{"init_std_o": 0.0, "decay_shape": "pow", "train_tokens": 136500000}
Each number is 128 + 24 x the weight over its row's rms, rounded and kept within 0 to 255. Layers, rows and columns count from 0. Numbers have three digits each. The size before them is the row's rms in percent of the matrix's.

# up: layer 2 MLP up, 512x128, rms 0.14, rows 209-233, columns 0-127
# down: layer 2 MLP down (transposed), 512x128, rms 0.119, rows 209-232, columns 0-127
up209 092:094126128113159098162115131082127102127114113138159131140108139135143097164116175129143136098114115146161095092120119164113162141134097120123127141099171092134111120069087127117122124149132110102123112140107150136136086160154097140085111129122161147126162134099142148124131117110179103148101100106124136131138101066137108125159119182109134149141122190128105108090167112159140130146100
down209 097:114098139127100106145135136127129127081169134166164130163101123123157076139126106136144123123152106136106126112093114123132147139120089133121149144118102130165097101107134119126126121108090143075098165077124144118160089131158083119093153136145150164096108125143146139103090132107169154141112138168113096146120134135155128169135111161156161114117162126128087087117168141141175113155102
up210 089:131118141112130130116124136136132143123141134126136092147101130172091122135117109185136112164117109171167143072165108133132094092138120095119135077116112124126121137110173123157144153145143070155133099085124151172137154148154148115136152087116141101118136156103132110100115165153131161129113120140096074121116162107107116117179113132137147114155118124099183125148117127164121120107172
down210 093:158117121131151098094110111119128121129146156160146102118125109154084135103097119107108123125116155117170175100143168127151143148103142120101119083147172127141178119131089137085136161101117164131154133156178133131092093135129098128135092137124097093104113121134126174133144121128105138160138110084162133130175133162133114070107109166142118120124153128124126138126141121174073136106132
up211 091:115119120146150146156108143125096122133143136125106115158106149119125121106080104146126160154178091107132103119137113142140127132080092103083175149140154091146070125114118101117127130160159116106082121146103140120113121131098163158140124134084134173116108140142146094117119134152120112117147105146084089122103108145095139130077153160146163099093157095161084106146145155116131113124100
down211 094:157151177126139115130092132126132159143150127127147135112113124165093087146141130115118128153144109157122132114173137087146122168101139152163115081126157127090112129124149119100108092115088153081097110097165168155173139113134166131091117138114129162132155128129147087144153150131089142103126128138104092120141121120130171103137144132090143148097134108148124153147139169118139162190094
up212 104:145122137119137110075134148103106139100139124146101120140105164166139088094110122127158140110181123165141107157158104141144101182157174160107129163136143099138124131166155120136118090103100123124105128120144131099168150118141144078133139138104149118116173141091155108081105125142162134158117143164105102152120100114100169182129108110123144138119144114105157083117128104103131149134132
down212 105:129125114123125130145165133132127131142096164095098129126161101075110153126145147106098144133149154124166189134127109124104145057108139132127113099118160154107133126095104126086117157115134119164184103152106146131147116148099091139126124188172135135136121098102106128139143148134125165116096088092117141101139157148146099099106128127151146141143120149097103157102082108152135094106130
up213 106:140100103163125101134139121093129097133136099095132112119172110142095122109108136103140109163112107134097123116093142166090093080151171109140177126180128145113131116151168161122099098131115136099156103101120155123123152111117136115104129133143101126147140151096133101128126161152122105105107152165144103178120136105142129132110111141124066150142157133102123058152146124162128127148086
down213 106:158107158120155108138143084139163135132152111125110107140109099149132134099123134135123122134143121136096120154139162143173106111158119146092156118118136122133130180197100122130126141160122131207125153142148117131075122119144092152149123067123103154123164126114111145102154143131125111149134166070130120147105103118083099125108113152154132131139119137111146147156102134159126128159191
up214 089:124133147100140141127162138106178147082136098133109113153116141190153182110099112143136150091107091116130122141159091128141111131117127112199088145127114112102165138083122163118151093108171107142106128114140135167158161122149139103124144107139120138168139105143102120090089138153122094138141160082123108089098127115092113147122135113122102120126139165121119137142099110121136097153146
down214 093:110151158146105118131166123109098122086097171104120138130137127132131085137128066146131112108086170119140133105136114121112108129143128139180125119122103101094160129138125122143134124148141132163166144117140158125102092094119141115146133063133112151138147192161114125122159125155128140144154156139123114132149110118122139181115108134161184160101127108163195162135117142112161131127158
up215 094:088126133164151126117169057094119136118113153118083134161116113126149172111129177157105122167089102128099123128132122124152128149125168143110168135116081137109106079134146102127126132140125147163123151096127184144107146122146150118120143159131101123138101103100155106093126135150145147148116140123090115149102094153074123116107121141099165096110150097172124110109155142151108112129141
down215 096:145166172132126111143145127134122114094115120129134117114057126161124139096141146145125119154121120174135117074101094121119144160094119139131122145166162118116117089141077132164151144132140110140162121155161158182074137124147149147138135137106123123143108156056103141139145119116128149136192084124144142141161091116121156126121154091127124113102118095136137125104139135130151149167132
up216 097:113136113125163127130138127077174174139113103116120124139147176120146173115147158142155106124094138134132106130148137137164114166087129149146103130115096144148153125171104168138131157124183069090154094094094129166126133106136124120105148090104107147151141137119154106122116162115129150147081136103117125143122125116154087124145131112128163125083099167116124160148108160115109088110111
down216 096:099112174110154127109125133110073139106129130103135093095149131143158073178144144149118142188115110135151108140159124139123130149170106122139122123114114105128103152098082135159146089105111145195106162124136146110108101150087124098136123133096101121112142087130111133136128097170111158157136103141148135136141111061123107106110109099125142125110148127145110167119124097113149160140103
up217 100:160165105149127121140155090155119099147140147121066091117140138124093096138119133106160146071155122149138147184117151138151090092105116155170116126112143141147151150156142092118129082183132137125156167126109144088150062139164120145154147109106139125139124111105123145133160152132112105116154148138106141115117134158146107101127145136151158115108138127105150178149138123127119148128173
down217 101:125120109134163151137094157135098136134138139135109097145106125099152148144120138118123099088114118130134124117124121128095094121091153130136152136070201141163098148106141124084159131140093070155152087106160126165095153132104135151126142168155144122088113145102139110163147136147127130138121139105097116151104173133143126161116120086150137155121094078144124077132156153139098149134134
up218 101:163128125140182136141116140128109135096119139121133111144151082120138136110161159099150108129121129148114092105146158155141131155113117116091158148136170164124140191160162129181103127077105144093134130129155104152148131136140130115124150162140071171199144098127123146109089108160121142133132148117143165152126082079119105125132171109121150134124155142118145126147125140108129119112096
down218 103:146156148134150101128123094127125148138097101126081148101133112091123081086138156139111145133091113105157117111114147142123122172172139155152119103176113170154133140090162172112077104128128149136091148153107149096153130135136145128173133150134112140136152111084138127131111127133111154119104171106121125137181102154109106114120083108162116103136127164113119078152116089131138109142158
up219 098:132123108149138121181124100146136107135119160111114102100123152133140137117138126081128144085149139148133152133115161143140120143088153132113125147143080127171113103083102139168118125152128092126123128115132116139137060103188124130167110131129129113137181114128102148101123154112128118127103084118171131078122129096103163164163112128109112101103099193123139152109119142117150109081147
down219 095:100152185100102144146113123132111107132169114162143123126105115152194115108127171147149146133110142118114136113109098141172137183076132142111153119125134126126112131084118084137149103140100124121113094141088147125100178182141123127135129123128102159140101126082116117166133158135142126108163100147118128138107144134136102150082116114106134113160115124142076089130144134089157141162109
up220 092:140160120118096103127076077138134149155106134138126165155133146138143127138084157087168142115133070085125107133117082119092119127150108102122155114167164124084108092124154153149124106146097122115109121145112110112116133138110134166103118158159149135121150099095144141138108116115151121147092112132121138140078153136111115139100131089127164133172131129133100087190148143152138124117084
down220 097:111137185082139138106136149128129136162145110125133137136110078156146099161147117103129118164146123144148120126130126103106141134150151113084136138161099125138094099127082110127191130146088131094119160092142135138118121100103100135126128074070111097098169152151117081163115150129145102109142132138143146155111105137102126110136160126160093113125117108128134142173181109116123131165155
up221 091:134141140184183128131130106171106135143119127106130096082130154131117099102114130123142169156106163128172082127137126145153125128108123117087112126114149140134137105139110106136101190169147093086151117139142150149148103137150151144094144131131165098157146122127120131179103131135123144135139085091112149071112135137114099094119082159124135144112126183124163104112113120143124092155130
down221 093:157130174131142158139110143105130140128141138129110118136119156110108128096178153149161179135123142120172133151119097151144122095108101107149171165141149092123163146110108122126137117122109080144121113146136112132138152150167104110118157141126155133120139168124129126176131155142105107134190200087143134159096119134158113158129112098159108102142123131110137061132111165107157112139134
up222 095:128138124114133132114088143151140089140116145147101104139167091125146164112109142112129116144136087103108138129084131131155108134163118107078157128165173170148133118166125110090130072114106076095125130101118170099122096114146142143118114128110130152144150126087148138110146144120129136122062133146082121155122153133148096131099126161113157127108102154094094085153144146145147159139099
down222 098:110137185130161104095131141130124134130111142121139118162140143130139124124119085130146152130134105147135154145137119107121156140171115139140149096180093123133134142195119114152166130122078123151128179109161144113097107088072153140142133096110129154121157104192163125112161138139105114144107125145146134151177161134098161135105107132144139144128105125112142094142094118116176104162103
up223 113:089114114134163100139178143102131144104113097140141137171118138143145116109104136163149134123124151137175143145146126134131108099128134184115137120130141080095142156125143134150135158127053069116124097126123148119137089099124143125146137108119117124096143181133099134160145098145135144070142123138114176166149095154122098076162114100123170107123104137128170121122114138122125106121145
down223 110:119108095096120141134135088154131151170149131114120160091160089123120112084123138132097111174139144113171148118121164134138117111145155159090125140136132176107165118124119161138114189095157146121158152104145106165130095140137140123105129128109109098126127096115118117130136072124135140161140089124133119070130099149136079110122180110088122145165107123114155136119145141153116143085112
up224 103:103119121150132146134163175133166160150165104115108138079127157109137097114134162107123110160136148131121096142127153108112135112137149129085062075111113146100097153116133134143133175105128132112130096135110148160122122106109100168116104151129113126150149127104094099113129145106113144118138124163088132134125090156111119089109122140064140100113154142150119119188155155158111142170115
down224 102:115161166117176153114114159128102129123130088124105089121108127129110118153149126150079130125154122126088147115078123115129133102086144131132104095081120141079092171090105126114140100079129145123132135131119128129073137109178180157119133128125117114162087136170122169120126157130146108130146122157147119134160109135137166103090133131101163125132106145151130121107093118133146181144112
up225 110:144117110112145125116161118130128113164130092160133139140150135120108078156125102093119121143134130136143129151101140125139138112134134146123157139091122102113145128132140059120104160159170132127130134140116099129122132177137181168137097094145139096115139133109152147101135146095142161149171071095178147090116133143133148106111138103142134120094126156177127086163165086100137123072140
down225 109:123138161126165114109143094144142118142131130162128133128120146155134150150111131118145141134163158139096159152132135126146119156127101121113154114149094114129130170165115097133107174118104133150139134062159081140142144104155072108106127139126113077124154136091155104177140158140142114160099135149133174119097152113175117157149153088157135114141167134100149161121178107090153111138134
up226 103:139117109126143153106113151105137126130103102114107142151129150150134158090123133109151091064095125098147107111151111122192154138138076116178091134144116139129142105153126112118149135166111083109107141129117137157169169178145105133110131120114130091148156117075118132101136127116174105114072122096128167134106135163103105143145135142153110132119081158135136151103104137134125114156102
down226 097:105122152124143114108147121139118133123124131127111156085146112127184115115167130149110157157124116145120119088135171110092093148117168136154142130115139146096149117159139152166117149118152170124141119113140097188099151111090180125131144128189138116157147127129159113149144138127127126185157115114152097072083146124094093122107167125117124131125158131113153142159163120132150103123175
up227 104:091140128112122143121119080120127128136144132133142122136150133101132129092124108153144122127151165121083082140099121125163083139086109121155150111128105137128136160159147142082104116096143100108134113104126155120134147081132138130095132144168125127193188091118074120117157110151123076127149146169107068117129118101150142126141128125162090125151117104118120084154121097127162133143156
down227 101:148081177151088157120113157094136098128135125139108139132162161113142111157179145109167130127121095127129127158118125119137144080110107171118165158150120108115140133124103148141147100165129141159126187141154093141165142121136083139113149143135140140093155129132113164110072122166125115173132138154113101123110093141120115139144103121099102130130122147089150158182112118126145090157150
up228 094:148133111128140128119095122135110132186104106101146107111139149127103173136162159115107122117111161119110084109092144115133131110084125171095106109113188111131142112127141103090107117103135165117159120143102087114142161118111119163159159165077112105105156126132148130154162109117109135144125100141138109149135101153144131089107156128111114153112066088137090113105146139130092165110111
down228 096:179121102157126116123084147109108134180128129096135115164117114159096139127125098142142167111134128142110127139113145121103146116083105152151093120150089123100107102140116120157132093108147137101127140116147125143115140123108155118131169127121137120130168153173192130114166147128125146132149121121141082129138144165150157138167125100110117131128138106143118133083174181109126189076084
up229 107:167139113154119134140130095133130154111119091111131155133123104125097148156107123119153126127143089149119141093102138105138112089084102095169111142096150151128145128121142169145160132131128141101109142146148150152159177122095131118104139156115127171144118196074127123137158143134117075127093104110111155092118123118109149160142166163122082192139125153146166141125135125114108140129092
down229 109:135141093129135148161112079143105127162124119091122123111175124089114162164097133130105117161101092111145150113092111163061124087131160110121115130115180142110136121139146142117186146129116128103130101143137107145186146142126126077129107164132149145105095137110144118153114131116139118134124128118111125112135134127138130130176183149116107163129155130150175127115150082131136134067127
up230 112:127114121159155123110089153108148120121162081141144121128119102173107138107127100133156135105128151120127139145119141098163151081130138108147121094149159126128099111145134153094122101098115097099157124101107145147117129148092136131124089169126148154126092126109157175071101117129101116122153116130096121083121120119147091107132140095153142115142076117197068125123113143091125109100157
down230 110:164095145133138112126144144138148112092115085154134126120123093155106114109118147163146158113129125133118115149118151068132148122143168176157102077158141083134125135170146120097123154127127114115159117139066117106118129157114098133086119120138176134136116099148131148103098139107122124127114141139083144148098098135140159153175132105197124108096090157162137117125136123106134103151160
up231 100:095102125146118134156153108148144130134132145117101124162138138077107131178154138130150128160139128102135145172099149139130094126156139137137109174117094137126127150066098130149126154139185148139125116104138124128144085139109127179135062130146137154149130124134146144159122121125150164080088101111115128109087090137114128104142144078063148118143095155115111136142118132156142115157145
down231 098:108131119149168135150168119128167133156158119145094101151100121089100126116151124158146187144109121125127100196112141112125125098131167129123114117129154130123108145082057119160159160153162084157164157104108133134120109135110164135119128154123153126153141152105147125134140164161093118163135112104157129095135140142115156136139140136141164095111134144153149137125151113129126128195150
up232 109:096121098105152138097143114137092168169121141087137151136113136140144140107137138122125110081156119116102153162131133140117120077088120154138177127134130149136084147129113112102113099153138057133100187151147139116099104141121126129125162137154145137080136099121141089132096174130154139152099117131132138146140144137136137145169152082159135131114143124127157156150100147092078148123167
down232 108:132126138105142138146109087117114135127106167101143170136138166131064139129148124124114109095111133128101156171141155149128134094140161140111129111122136165109076180106158146082125083109109105133121159163142095088125090120084075095145134135135110162117117126111160112142106126154108150127106138136134164134137155135135167146121151112128148156108141130149186177129148146166131141147140
up233 094:116165114106063163118134098177156145138118140118080151134148107119148139116147123109158162109108127115130131151138100130140116133084111119143122131163109129088134087114157175119105135172148098166153130140135159142083170097109145131126120075083102169138131135096135098156109134116125091122142123095146095127136131111163145140150079133116111138122156096121116150155136157145111087148105